config.toml
n_layer = 13
n_head = 5
head_dim = 64
vocab_size = 8192
norm = "rmsnorm"
positions = "rope"
bias = "none"
tie_embeddings = false
parallel_block = false
lr_head = 0.00315
schedule = "wsd"
decay_shape = "linear"
seq_len = 1024
doc_mask = true
Each number is 128 + 32 x the weight over its row's rms, rounded and kept within 0 to 255. Layers, rows and columns count from 0. Numbers have three digits each. The size before them is the row's rms in percent of the matrix's.

# gate: layer 4 MLP gate, 512x320, rms 0.0645, rows 62-116, columns 240-319
# up: layer 4 MLP up, 512x320, rms 0.061, rows 62-115, columns 240-319
# down: layer 4 MLP down (transposed), 512x320, rms 0.0456, rows 62-115, columns 240-319
gate62 093:161136110163105170168132133169116117151119065156071120109106098067094142096109161035125111102064143096128160112130126140103154108162091175070159160111109121153132138137142125166158108136119138134191111151066064056142080116125083158061108108
up62 113:143097180170132179082064137174095154105169074142119182152153120127119096192135151111104152129089121139176158160121130122107102147177081118173115147169036186121135138077109171160178113118067095086142110144112098109050125111148099105139137145
down62 099:171035104146096114087155111112082108134089107087143127121141106120168112108112082125093107107192132092158134129110123107109106088131176120117119083096222111176092141138148132134128115103098145164087141094194158117138107166102127137118099107
gate63 098:162144148132108175112077206084098158054134145137129151155119151147111135156108112123131092124085102121169175112137183125143175162118129139151164110218111105107124116107052178124185113087123164150156161095137124097125108144134108117100129184
up63 081:102109133117108137153081113086104147091118173128181155154095168179054113133088105124089168130145070122154132125138200113144103217104147143103143150212072147081136134082096136130166103163076117145205135094137121081103079151103088164128136170
down63 098:101113123137170096157143047094086134126128113095161157116120115190093121175102138120133120116120147092100130088143184159075128135088111111106127142158139112155138212146136117146108060142124061141144101065126077092120137189090138191134089148
gate64 090:106146104116151076106105187112185168138149121191125129138183089154153163145100188177102105140154126087141177160109101140109110157113201135130126124143141101146181118142157128151104135145126075140100169118134118174147125146096138108096070144
up64 089:104175153154151176107113113154118083167071107118146147188143103091125081162075076068127102134160123137133087092103124111154176100117121139132078145103115107095108122123145173134159146104085121154119109143138148099045104161178134136103183151
down64 093:112128190123155160117090141112155087146099058151070131139185150163121115127093108189138153131168115147134150108100117117147156106115115180105143123142074097131157105155122130139145074182154103117103169052088166161115165160143091129156162144
gate65 099:064094096156145120139095198121140130140131152166095103065148081156140133120113078165208171101127186088098092119156107104158155152072184143149196069188098173132138161134153147091107084127128132073148106120148118116152097144027103074164128143
up65 071:139098126144133130162139111128159128176142184156144142068165067146105143130149089110147111146126153094118126113125073112159101067104174106154162106202097148137144152124145071082097102118167109126141087121169134102126089091124071153145108070
down65 095:185184171079113135142137088164121083094084125121147174169097119088139042076101076116071099113130116164138116102117188115124073113106098144124085167132176081098111118127134106157147081150145095167151120122105155138174088083196105212107143172
gate66 079:115118120091086163119127133100139120082156143085132151192105129130124127131150164074132131203115156065093118067119172134134071128172142131150124122137188080122162120147132145157128152117112104131159151066083113146148142129143107103148108145
up66 074:121089163110060106112163154127091141063110119112167140138153107098145159144123134105153155150167137074106132088104131150193121072165128136131121136137117078138174131133152131185126126100137122160185154108124073136153174096117121106153101112
down66 089:167119153068128126122184148107123117147095118143136177113113127063154153105117102125169134108113097102081142109114150126111096099137113177153109096089063118144100144111157099156128131121094190135086156138137176146059136153135176140188112111
gate67 122:194134150121134116114108088128143135165116096100163126096134131102142162107099127089135136139147153108173143085108150148058172123108178116166065096144148070163112126140145090125127128108144117109135134174108131190090101172128105080081087112
up67 109:123116091128148156142104109119088107170135104148086099113121074078090161120124161141110127133185163150144156114128195124127166131115125107079135137155209107120165130143127117102155067139135110134191073155161139189092084163134164147106144061
down67 114:070136104179098091140128160149114131134089072174074129154168100135109157159089110099158122085115138145117125153094123186171101152121109103130171106140125202108178159105107132133102134129084136150151136151191109179079166135180129171147147135
gate68 094:136121177122093152183141118155166085146129156136169085163115146139112162153111080151141136156172121156141154118116244139113197108095109122123167111111168145133132106099113102112138083177156160149121142070074155105133157101087100188088169124
up68 071:105093117143153095104139118097147114114199096166145137117173183099103142119131152149120136126138063118104090153108158118148103096141097125140131138169119152126132075107132130115152174106154119118111222139130181173111114197132113140135118136
down68 090:112110175130140118160150141161177082116102147058152088110152139105079099140134064178116107168164142150180145122131187167104141118085106163120101178072196107151121120163078097148134065131196160158104155048092105142141184116121120170122175145
gate69 097:114096092161138128161140147121087134220110147138084096151145084165159115139094172121134159106134162125150065112176123135163180138093151102157185073144129134152129096125108142119115139125128072091102100091179187110145197147081135143091117172
up69 110:119117132099095133180103184115094061149116152167132113157177131093106133130150110066095112067154122087093101108188161136147150105101120126078135068127112159127097111117174109103123120101130143072141093130123161038188143094104135136064160118
down69 097:165127139129122120069167117119104184129139136052126155101138150149152178144106088130166118161182132156160168164114102176136089198185113118149124133098127092100170121130046090150136117209094135159147160147170115203141101107138113139134144145
gate70 105:135081103184109147113132098121156109126154105152184135139101073142104151112140213179084148091141081138070137151091152112182180152064087107127121141142132130095096121137128144134062174151196124101106139143170165186109135157104135134128119110
up70 087:153179135146174143148062127083101136191084132102103113112142142171161128121100044042169102168134159177136108093106104160057151127127141111152164073148177103102126140132158103175121068155081169138129083118118088163130177137144141096096159111
down70 098:097083129171117126133133115155099138141126074148166140109136114102135147108143142124116171117157087146102182110139093139213179178082105109129134126148125127104114124133102142126114146100159080122062139199180150153158147171178130133166136131
gate71 097:121130126219088106058118159168091146161151104169147154142141146111065094100172137127123090119136161138145082142121189079139237040133100156129132122152146133118130126106177133153134158141154183154154113116136152120177122123107143159131080115
up71 094:102084085095112104095137143112060119180139125139166133097111092143082117097163099089089139126144169118150157149070160113114118112121130167197146103118091131119155137109122165069093161130133178197122158130132131118121102102123138141171156072
down71 106:095076051112162120176127119123062085163127163178180148122155104126109110086156144124119126168129155118168173178138169090151094161135102122143149112097139139181140122118130152098111118083134120179102122085113125135093102079073071200217122112
gate72 086:128095133114087076115074153193120152030156151152123142180120117122126147121162116111088186120130095105153096128100146087175121132083133139089046147185200084112086101154122160123081136082090110188088133137122161168171087138164169163112116113
up72 088:095118148126136115104196129079090127168106093139154153101161145086118106141126140161109075158112120136122113117190090180119112131190126097133223138094048168099178125043144124125150162179111155128141100107104102114160112076102063068120158117
down72 094:125092107168112107105105151125168142092148202140192148137108138140124101147110096106125143087115170144128138125141150121143160063099099103135098149144200194127127118143135136137080132148159070122144170161088110134132118142143172178156078137
gate73 088:138115125175121148128136107094113096163117109145102123077151122148139088165115111131178104136099170093148092081140080129095148157148109111078175144144108160131153120095159104086169156159132147147078140151189078102120132111148098115126130110
up73 096:138138137117125169105126121109132072137152103102153160155113156119006140171085118081158094176122147091140096156124163120128142112122097134172142123106064109094167180127149206100158076111076100108164105139146155088143147129121125177109133067
down73 100:132149109155111169164150126158171164118087106143123166111166056153123097206117112134139107099093156151081116139110135129134119066118120110126078126171096127119136081111108154111144148147113100090110148056157155112183059102141123142100121114
gate74 099:117067177136167120051081141150153102162195165138158104128102168152102168144126114107112108097129101128163138083139120090118078134109097058108089151118117125141170090090147144113156071146158208096086115109108098209131183107134118118117119139
up74 097:097131172116140085128147105151132155132152179147169103132099117099119153155145150129131173119160130117150116073131058103126069096139173092069076130174106185145150108130155102067170087152127155135115144126093130196138164104160117128154153124
down74 099:066160171115129164143172114150143177081136131145157148138120088077165149126198124157149139129139131073112125124168103105102111095176128116100146082158124117110104188115117141079142115160076092156111084080133169102149095130117144119182109138
gate75 097:180116153102151200079206167093135155062100152100189168122140140107166160113134105183111105130126151125123192122097082108136166117092082120081128153140053117103095114092144123138098096160148137133163132147115126172169084122095106101150122153
up75 109:130086120125104195099098139141106205164080178084153084135120070144104161150125130188132109171152179134124164103119066131146096144089106166151157146117051184126124152161136066108129110110143126112190126085142178149144140131088162155131129135
down75 111:094095088136111096123066123131119107110133115135127130137100092130106122156143157119100157149128142166055100095136145156128067140103110153126127154071065135128108167168123130089156144082123111094107126078153117111125200124095111121164096125
gate76 110:154135134134130131096098148081159159101134114031129123109090083196137115102118171189129149118097115118126103126088121125140124149139127159136101126098164130134110093154161124130101120127128123046119132114168096050139118125079175118153169068
up76 120:136167163164174154111143087125141135166138147067077063174135101145202149091124156125181142131163141163065143182145120115111129174155122114109117125132157148159137117120115122134181153155118094113094168164123108139138066145113125104124117108
down76 104:107090176097135115151152153160111123075211146112159169134107163131109117131163120178125128126082091073143109149130127169103087129079147172136121170111094159129122128096148154151156109108115107117145086184144096149132108108128156143116096148
gate77 107:119110111140124122095133176150123105069122108125196210103109140144185171155120123089049084148173138156130163179135147105148117085142120114176124090120136161071150103112128142146193132091141056105087129141106115168101176122102158103118187188
up77 098:127107131110153133161118137124119179083141112156190189148097152167180132087116140127107148103103151126128150128097068138093119073131172081169133116183120129164107149107125118173107176134132092110097078154125133111148180155057121143143162091
down77 109:077096144110101136192137107131139141098151103121131104130105143127136107100086151154173173047109129133149115069124110176104140114115128077111180167059188102151105083083124148147129144121143083075085115120134123096188142133184125087207146100
gate78 061:121197132125099109121086084128116125139083136109103103130115122164162118126094087123164172079165179167137048125119117114144090170104106166123115126159124127151115145092161124147139135141136194184144169089146137154120123109157127171149192112
up78 065:170144114110199109116086068160172105162081169103137185127116149128172107132116071129159169124106174108121147080090151129049107154117141135140106125173137130145122086141119104196155057128155136192146130101133215149108103098079142113158109124
down78 072:161110096085240093069101066187141102112117150100123141099135103193111189076147131137148150161173160085128106112138162135171124164130116150090100199121137115092152142141167110184102100107220115123203172129113106140139128090134054196102070136
gate79 109:161132152155161173142131115180117054109181139122111135109103167099121164121147176106136180046070136134117113151136090137175172099172156148114126111169097088107116126152092143092097050161132119066164134116175119150126150181116148075123112106
up79 119:075135114150110157095133145129132087090168084173152147188192193132105135149070099113106117103183079077162146136132131136134207089120142135150133190143147151156091126177101106129152089143121104191124201150079128086122074125112096134096047135
down79 110:172105052131118157148112089141132131138144195164136124137121120130121171058173174153103127109101109149115101179122118095138115128139146168144076147096107080094144143084113158095120093127139116116111133107135071176117109160156140107109125114
gate80 041:105104073080116170139143062134143097141143177074152117136082103148189149152091110095106134149187106152072123138086172084111171085192107078128156145128101154118172174134166193139146165114095091137121120152142151136147075133118143081123123203
up80 044:196141088133119104139149135115075133148102154146111179178146091107109113067140146107169153166106132136122129154120081127077093187152111141087131106124113109071122156093157140148165127090143112107156147109089123146132170136147116161177168162
down80 043:095126102137136174158159116100103132096155134112126125164129116101092103089077104082158145157152086136147167154130101098091132125172104094110158116109108071149129151125128193127140129138116132094199152173172120105157131170130103185147122170
gate81 099:138166165119171109102051158176129111133138166097075094148172133121126109160111091156111074082176109042146073151099064183137178087113162145152116141120130075140134111122204128061085111090102130086093117117115078085144183108106150132133156159
up81 084:125133121150059135159141089170102178086161091155153179115103127139127116085149122100169174162065139174088104101113141106154188187109154125085189118131134116112099162140117120162129136133125148154136142103134196067082120171133083099151062101
down81 101:161156184167098153131135155144126138104216094116131119113163174084103170108161114177124125089105093141107076107110119111144182172139173151104135137117059120141131145126182147099117106098083150138094162151136139066131150123134103079130121127
gate82 103:119139123087047186157129102140148117019094117120121140145098157140121083097132172186193153124116121160124123175086073152112080137101135138134120114072107143073082116102095123109124137128114161114134114162123100130129072076132078168244127069
up82 095:168161086163119125142089123172145180121120130093106208103075083120112144106044125173121105116113142169143162149155131112186129151193169131115114123057144166197111134100142079110170086093116136096132092131126115106097105068121068136173140127
down82 100:085079136112152105192148163099101135165131165151214099121144113075131152078089138091052049136152147098143130115102158101060158179156115160134169150155100159132148105145146146115110144090140154155154145142111146119129139163079208149071158100
gate83 076:109110136113107156183120154185108082117101131157122047098093069107141094186108107131171170079157191141147105089132148091124072132101112127117066154110141128086157120118093147114125176108148124173146158127064161095180134099065126091142130131
up83 084:175143077119067123119183153124139176107083132094133114164107129115105124112070111135096142115159095083169099132167138124088147142084153137109088093186142158133120085146107142096119104151153143125133212091178145186142154129088155092138102158
down83 088:108067095168149124089171083154145142123079110056115164132134092097126140085107088147147125124146139080217154110138102106070142137128127071094133064137156121139159124089098084138119124163127139127132130125152057166124166131137092165047084113
gate84 110:185087073069139160138152138156134155132165124114121143092129174127141104167119135067112115128130088061109181153148172131149152127136067118153128149143119115073161155124166174148099084104115146097095130122208124125118164157169130161153095156
up84 118:098171151103108096084102114147135104152114146177098117107096140117066097172170154098109143106101130159144116143128199131091111060111140161183117118200088114121143171077065047110152105090082121138146193104045178180128080137123126097138110139
down84 112:126130158157177148102118110171150056102133193147077108118145079162080088176199155136147087129118152126127149123185091089138112172191168099165108173127121120112093182159121162120140123148077158150108133149100107106162142128134104134139098158
gate85 082:085137113136132143160081168111083120140154166089155150140145122117092103101068116173111106074137094167157152133122150138134121183120172177130118098063068101083127113114200214184168164071144146080178111100136137078076100186088151120127176154
up85 085:163157104113159063111159128125200126114129072145147133085127072147207178113149082151129131145135177126131088093129098150114152105123101065127163174132177145157141148130097144051090109161210155133079130103149091151143164102150145097174154115
down85 089:140125161149089135161093134120150076125114170176103095155117143167128072100107073122086134123125099163088173098140114105108127114092127144117184158127037168149207148105147105178101116195133135117103079158084106122200129191126070171098130117
gate86 066:162116098163143161169109116092215107088110118140113126098090071161102111128098169107122158180135171150101097117143097102148100138158137103113048096127177150127142150134125105157140124167146102114119162098094166131084146134130098122123188182
up86 065:124156130143095103123138136091129102187131057143119144157100083130135154150184110108143149116118130114076158140069148125106139153154133150074106094130121065114110136123094130146160096076110111043124189114129158131099107154116172142111112158
down86 072:132135146086110118123116135121131143131160107143147147134142147096144166149152101110152115079127175159120150139082103105096130092074112143105113063153176131113105132138150131091134116089135170089094180075108099141158126091136108102137099152
gate87 103:130154135138133114150179194180163097136101154156080101118113110106137151133142181110162127138117174139124069117128136065148147141098073157188132161137161124118129139182158141096074114108108181142135182136104141107231123147102143157125082060
up87 144:121129084197125094137120163124116106144110165146118194168080128137120140115070094162090113159167115095126195094130104168115149146147106147139136135131148134150152159161121102090179107170127169168138135126181092145135121149137146133129126151
down87 127:142063115142148077144149123092149113113134120104103185146127152133145163153091104170101192138155097146117166119112125175100149106141112142121081060177076164097119113190133151143132104091113099131150172150153100134139125168109195148118098121
gate88 067:156076129136094148179138102076110138145127202145101091115145095144141149163141160060092112190114127151095138125156189162148141045133090149147173180157181154183110088083162098085077169139166115127152202152145092084151120176115136146157103109
up88 060:112215107111097122143159174157167113131201089078128088124156140139108134090097122181164128121144092084101153167144089096082178171077146128115117089091084101104139140131126116167135139128120197101105088179160140197128162074127124091145188078
down88 065:110154170138063147206146164134094153160128176128137084153175178079138151109125173125130185174110139087099176180171119124114209109159112128151120166167109163156088051162161092126096176144153172143147185158192086120158088087080148159129161055
gate89 108:150138077169063153129126121128095131107076146128057128111115120151165095098143107168116125165126104177066105168129075073109122170144126185142143144117087143159189114131091145152121140149174182158106151167120151128214083102101093156185154155
up89 105:104136140120159122118172066096125200125139141137078121168153083144110128119113163108150171178177088107165150144131166110087164145143128159205135127127128115113113103106175167142166143122069127148153191131118121150167105160120170157057140164
down89 107:115073132145136113136099110153169100157136124145142195073149122093095132077175119100130153112114155067151132088181100163124159076124149120117093061103134068139057149193137118139115086120149063168184125172137109096093106097066137106082113177
gate90 101:135087157102124190095137125129141057111137166175168118149088114075111146171182162198154126160164131101162193114165164120156106109115128114091107175144148105164137062095066135148087157093118147134122194142153147120174112087136162133073159129
up90 101:177149123095128142147062129106150084108120152124137127131047127101102126111111197129141142073127080096114152177119194182148129092072141136089144139165145076162139179102116081107140107060164151092137106169161135129115151094152195100102058140
down90 101:121128142116146154124096105115084146106139087163149131143144116151126138117127125090113053172072103181158137107120133130098138196114147141106089140113063167130143161133082108143130090158136174128104112115122098185124138153111120133136058160
gate91 111:079107162120084133131141169127089120126122152133117155128150096114133231111165144157127108127140128112143156059106154088115149120103156141207114161177170098163081118150064114121071111103137142169137186110094157129148126136128132177163093144
up91 107:085117098167094110122103080087139171122169198057148141082138145125193094133129101086123123144139195113177084111156117045106166150137118134114119137063090124082113134113165176125120111151146055127091115103143194157121116147178134094136144070
down91 105:087109164133093151138156163148110103138071138144156110139133158144119188069122131152153152135120128134122163112127088139128110174127094147175153140172140124123113086122116142130081198129063155107125179173085170088140087152123134169146094174
gate92 065:115168116175071128113096103137138180133075137097042095111106138077160118101092121090162109120148114207104106177184142084116124089186131104097080107193144120115171087121132104123102145094122094178120197121098180147110124144015121090126131186
up92 064:121121090108096105150171147071063094170096129071129142138169106142162173169175123148147099147160121195134143099101092136074143125101118148079093108104145144125072132082128103094126121155065162127127170122162203148181088160154088118097085122
down92 074:157182109104075096158124108169100127130063109106140136159156087090144186085099065106160087156115136205089175183119130086081145103152152160068112115153135141154136145167113107099133109161102154107070190164156141148166078129066095204158128156
gate93 098:135113106124149184152142158184126113091149120104159096123131146076123099140096118096114181152175118181118090129142086102138187085097109144124114170130072171106114065165139157189132156137162083150155169138126151123141122156122105114152124080
up93 107:164121079149092165145144180135125171090165093094109108107129122149087112127119150101141216156172148163148123158118034155069145113185119141110187052141168185147138137120121138179082178155118102114080195088119099132109124105138127126143125119
down93 117:085118166109116098200140187200107135123166129156193102129139127129118068119140101091159198135117109194134109134169122096073158135183114121086126099106160166130134172183087151126107123157151124154092178108114102080084080149147072148142157100
gate94 076:140130121086165171166102110111137103162144135136115117133154128115141191080103115101151053163150140146100127179147109149084197180101081165148127084144192122074121056117160106138153118169092164167177113104117095171171113169129170142160077142
up94 064:124095087128189093142066104143164140128124138146112160145144107131092197083152155133154092152179149137091105158122109101124133152100119182130143128147163160118086049151121102152159124155097134144162105102129112145126081161150127168137095134
down94 082:127117103155108062110182136218026140098079120090105169103138093138089098135135123150126155104129149094122117151125123073142066145154133106161109137144121124187101114191138131101175170098118058090182146092124163059087129089182114130168115208
gate95 096:169189111100102159129099089129159137102129137105108187074100107142158144094151105123148083161133150124154162132119154156169174173153155123138095133098067082130119137128115221129147103044151115078090071079124133142146131111141171097160117135
up95 074:077143120096112198126160105145205153120142161109108187102114119148077138164165115134091114152188088104110188163082080159178166131155184182127077136175124155121099105169125100137134156060113132117115132124134091140103150088098150150132134137
down95 093:080057158130113103177202110156165154129127117152126132131112133179061104150139130158138170149160098105067144149120105158135118094101191125093160147163181153114158081149184094170103170145078124153080139161159121107150133132069083143182127121
gate96 102:119114141177103117170152093099111141062097118047114056180060150133149153126118163119117162109179125161123139157176056124124106136136140085213077138109158117068175084149146046062170120193105128150136160161064147172088094130135123116120142086
up96 107:080126139081132129168117126126115078111146099138117087100042094064110170118129110147122164095143156133154102190130117110109054175134155144170190142155130132082150098159157074187145106176137163136152121149178090200036105143141168120155156078
down96 102:170135101128125128074130131102104122150133161143133138091171064153170116128084167164162097160091144114130166098131197099119152135111100144117152094123151153175120163100101132099140181106161122124113099045104140064154139122123089156128083161
gate97 109:144043131129107119134138116108083112121183111136158106164143168117091102118128160135120101079102166130110136063119141108099122145117149133165142151166099082155081134109118200092130130136172047109187117110140134114181074112138116089150156109
up97 114:020138122138084164109159160127110160135075171112146079150202112107192085179115123084063110160136125174094140119152138121103148122091137110090091132119204100119155137154132150110164125139130112143130125143138140119151152168133100126145120194
down97 109:122122160123167072070131115119182093098117108131091089089125172131211065161137203144089098188105151160101138175162075146150126048171084118159081118123129136078166122133069161136163141178146117129102056088174111158075125094115144155155128109
gate98 087:130149085106115103127165062127093158114094098072157191045114143127121144139172153063120209151094124147191151246173110138189141124135134133066140130093116127083145179086084083131118135083141114080085175109143146160080144170123117055118149131
up98 086:141165101101145129116139086115170102108093106079170137161124168097131154171161097096202147118091116141078195137110138112168141097092099100129085193109087096108111159103118119140120170088126118142163162210112149130188157123104131115128105153
down98 092:098070112114107115102090200161099109180144143172073136116120095179178223159130106123168084136171103148146034110134140111059148168051113160109157105188120128127157200149116139133156119135155119122181083074114114114136110144164130132098058120
gate99 089:107129112156108179115126114128130114102122109162157133116133103088140157146136160132161157113103134138136164137135139088193087162135105146093151118073157073089139126127209150084123112111144091167096114128122101141101157107122131128164092134
up99 096:061099131129107120080097114128152065150114117111084109148149187142139118102107170082140132143143078100133127169147142112112147135120113130139136114143128108141097091158102076126168186063117069162146117063154143144185078143112178094144142205
down99 096:194147138168125093111150146122059110174110160077108100132125132139131116143149091156147073096135147153130134083088134103079134074143111088120115126120078134148143130087113110154092111165086151065140180163069159080147126107127084140098073136
gate100 087:080126115162042072192140081116139164119126206142142146132089086128155146087151176064060104164176115133161117139128133141105101123095136175074129097123118136120181141134085107100153083160104128087167163086115173137165119101145107127107047145
up100 093:127142120136109145149116150120063124096096159118180135171183105157163170114170141173143143147128156111142162078152060151122088089123143117179118097182141104123147157160124130164167140113158129172141115124155135166135146077140075097102065077
down100 094:126124137156172141110103172183159134114057141102129135125117081128108091094144184196163149166152158151121093126160066158116115105118172102134127125118106143136123122136109087164125154109200144137104071118113118188124129153097128134108173099
gate101 088:149087179163141128153132093117105127106126070145114114136133108141172197078131092153148193138169095093134148142124201133106145160109048112104122139126097145128120129131144135112145065082114118119191109114127077098099122129096120086140148152
up101 088:145141066110168113082098061137149121165121158100081168124155136057119069130077130098131048121111090121124110125077187138125121124128180130127046103145179129140151121113074175104130110076122162079132179163157176102122076137173109166106109136
down101 092:109148191064069203112088171152184128106071153167089055145131149154098089154126157156154123131139131125115141169100115086169098160189121132126099092158067159154061125097187113130156110088124093124091076102149066108064106150087102128081112112
gate102 111:106197115170117079089148077108122136142098128122149094178142110147164140104068071104117138081137127065129061104106107109073137127140160062119116074102162141143115140120150131087145099139085142182134131152144175220158172133148155089081174135
up102 127:142142139123183117071162142100158150134114129129159162111121085103193192167120137171153146121101130115181089156132168083120158170172110079139097113103150110069125119119114109175138080110184122085111139167139140095138101143148142108144111184
down102 105:128132104109105126169119115149133122174136134169111108149181189107087104112103121143124124129146123128129100117149097104101105104096126150113114074124182116200147156125145131122106136093000126151161098095140107122142136142171120156108119085
gate103 084:121133117096126144115121108175164088140099107164164086118154165086090136141161156149112126070117130208135089111098181122110169098095147109121115077150124126146052133099116144101182166060094125151171128068110080155152118155106155102114176113
up103 094:140128114081102144093151157108103074086146147156169131062169141088119115125097130116078162147110135111163077151092148134108119105124123176102044150149167111114134130088147161110180124076154190144142203115116155138152133127162092148076092132
down103 095:142135201146101105162140084163117145116132087113144120176138160151106090103123169147140171066144141155075118116153122151135171080111139082144203082147089123142133130154176128116102154124085132108102129057153146085083128202157157085166125096
gate104 119:092108164179203142127125158163150083143151130123129124098119103110103133172082096093095099147106129178096134104109153121155133075169159140148114108170155116140102130097140157165084122102151138086125122161096122054110124128161103106085176135
up104 102:062144161143136138167135082146145140125182125133166157098094101136163090178070151131088164115132141129092148171155143120196127150165155118133080091127123065191135134171093100136136078084200049092117191071091156119137197151160115165139175106
down104 118:086121131120095144198130081107130141128135124144113109123140146149191099144166173207137123105106148122127144150168125103157129102103148150140073044060170172195163169121119078100111100138084125159071127071138104132180132114089084158152088142
gate105 111:088113148127081114182139136194147143108110173232095040117156089178068152120110115123113132071145160083169127097154166122121140129119083082143151103119121073121169133083150145088121143104157144171132107127141096118115166092115131117138117120
up105 130:125100118127146170133112151097125082126056149055097133126122138089147170175182096106130086150146148118108099146176112184048166143091155150161128160137146128121119136213118208131185147131114190164121151117237111126151145144163133112192152193
down105 106:124126116111163066149106179151167135118185145180116088105118195134128110083052142201123138179125076106137133094111186108140107089168103091098104141124107163154152185090080095126126100161128072093115130170088134107171130129152085091094110153
gate106 115:211100129107070123128116121115142110082140126088120143124120118107173118134076144106149106176076131153119179094143174102137190147080134125113152201077091199159118147087173120107100187208084101133142124184157121090072141096151145138177116099
up106 092:188159139161090098132111130152160114083152121099145152133117178150111122160116100104115122137118155086120187111078130130157133127083125116128148221083035101158169136134149140089143138163077128132145127152132106096075124097116108157139128119
down106 119:116123131166172102098142124126126134110149095206092131163152171170101126167087144175077146165096194077115104145151098149152086124131121059083110122149103141154164107086152107069156089120130110112101112144133121119105156168140117127109124157
gate107 117:072135153175070094166166142104121104142105079120083099154101115145123119076094190151114099132171101107151122125089112076096157097164097191100122138144148169149115161102124162099130151093138149141152135083062137114213107178082086192098152137
up107 151:176120075152096109105156131097117127120110142113063207124102195130216165191090107142184146132165129116151092133147134158119146149174137144144122091129081194156133173108104133196140098140100089167121133216124135143115157127104143096108126132
down107 127:086142135165104123115191117091094126142131101125115141149089121155113115095096120127154152182119079123201109150133139051111107101063139150118146119118132146166140142117111134112139138158127097162149148182165157155101153182079088135068117074
gate108 073:087085126099066116188136127134054109126134098078102100096207134126127108145122165078130105096073155141159166115112135102134125089061165139086196152086101156134106202118160140126086141170127122167130092089126190129042120148112131132097119130
up108 076:104097113160079104101145120101161146119081127170124138139143179152150145098085106154155158158176135113130064139154091126121102171130101128125137130107190106166079171166126092109101125108172134143119086136167182108191123118096163156134119089
down108 077:113015096107087147155136150116141157085173134176138128142123156125133069120133126082128117162157146167127126087161084122138165092113116111119144140124145071115101120095117163085139119106078166148128121092126117095110194115104092082163147173
gate109 111:117170135158135194132173129181179104125160172125122124171139148150115146145108131110036085148129142136116098125157086117108153123168075129117125144109075131133191123200150107175173126075114082183099152125135198159136203127137160172149082137
up109 100:132114148096097098114116113075093099136176079125133159010062126157181147189143115129116153142068165147146126132113138127148134165129153139201079077096150147175112194085137096142128095170162125110138138128100094150124131096157040087184096138
down109 102:100142067142125146101128124143158076143118164110141083181143116176107147141132155070099101118122151116096126110155107104088118056138119132126123162119082135050120105152106150173170247072150111138144135109172127210092154202120212135112071102
gate110 084:150161139114119147108170099120071144092135134097146107154113111131123136149127152150095124111175152171086113156107110148120160107178160104092102087087130111112156080131143175125214142174128096082133129107134120155135106140158147127048157151
up110 098:116159140132139092133094158125124104116112136119089192131131154129111174129162078145121134141074128179191153161141110097149043077083115159160125144110107144133126166129172078161065120128112176135140133118101096065134177175137106083160140084
down110 096:148185167160096161146076196072138153089141126092149041126120091062108120140084131172144126160187086081129169053145126157157158113162123140114097141077162106133051120157112121074185120045104074123116127119116153130150111156124140121122140124
gate111 085:117119119151079109157169131186133172059142164115101089106142154172232130136150141153138129162123207100108185068146147132158150112141115120103178067110126127192091147115122129184102169153087115168081146143127150146161096062112096138151144096
up111 086:105131122110049156140182129192137156194118111109098123098161101070165113060130175145164098179141160125102142109150160127091118131145143135145150100177127127147097131092132185140169170093097125122139120145161147093155111073144179154161159149
down111 100:124124184135066149134200131115151118132076104157114060125174094119133167076100173117098094115175128144142162135156167195154120158131146132147108135091088149096068119101134177156116156144159114178171124136153149137107157103143078141185128100
gate112 107:154115131133088061072145148179063131123125063099156143107150149156133156124111159057132135149169099160049052148160144130163165114098139141128191125149136167110164111094122174083108087134116101143105133151153111122206087123107096131074117184
up112 121:067070142201114123139189103118110106143159149172148125094145147123110136137150178162116127048119121182099165075158054068143141129113117126072130172125123103130115108108045103073149162165091184082161111051117114138123095130068097137137113178
down112 116:128117121114098161194089095142166121149129144152082154120067091070113132123126137180118111134074145115120180164120156114084066173144109127098083098126134105124124131099111089146095120155150108141135135113104128124119147141144172104155092144
gate113 102:138118101081130136078134112085156102103103156130164104131134145136161150108103164154064124153151112154102109162092184149132081141154094093127109134148134103140060143104133138057082119134104110131123162134113171162170148099105144069105137122
up113 081:226125090126193181096112042178148126119065135125105135173148091178131096085155181141089112152081085083123181168097134138116134109117149111142166156172116069114147156153120144110125109095166132193111149185118100164101129147124102104123115187
down113 096:156100086114160151101126079184080150132102148100082159167156094128103111098143131143104113127120138111189171145124122122111159148133155103189119170137140128146180142148156110145186182151161127156122131064139090092070120136140114112151087141
gate114 099:128125119157118157175170142131137070190131128071169162119070165078144122137102152142126086120129171091140135140137174122116135092072104151094153161115121146160113137095062158138161141228111113152113141141087177122100145047179129112182107134
up114 091:115110127148169187167183125129124060162116111060161138135095156113121151198160153149111116137129164098136114120149148128125160128103131135100121172102148109156119138097046182123186135199088127181115111131103151178106155080185155114152057179
down114 107:076099114110168141139088103115111138036156134144135102115144137174116134125165096130124143131054107157115085112165103134054148155109165135120079125105119100145141136178128148130177143119147126174092108112165104120159110202156103133152174173
gate115 112:169099108145161137107121078117108170106084093141105145092170073209137111182090156125141130168128151161143096119108114139135096172103113065155107164164115139107122077119052124109119097164142092129068179158094174116120146179180090145134206122
up115 112:087145150147158161114169153135139099203180131124154138083150092146153154115137139124141113143165144123166184108134151087126102154105113082203142175149108087160185132074164114064140117148116114087120087139118123077135137154092110165117160147
down115 107:125145107134151123170146183136146103140099166097111119149181143132119090163101113132116146075139105098158128127144175130107111100111102120122112116147153074191159097089056071134159100135089119152117139141180100118154079119116156136188138125
gate116 105:171166124108114162193112060127130125162098117123085116127170108048080098076122122097089045113152136104148137129139137140110160119165123140132229117149178122163156112139154107138075133111089154133109138119215174113144110123105126140129162079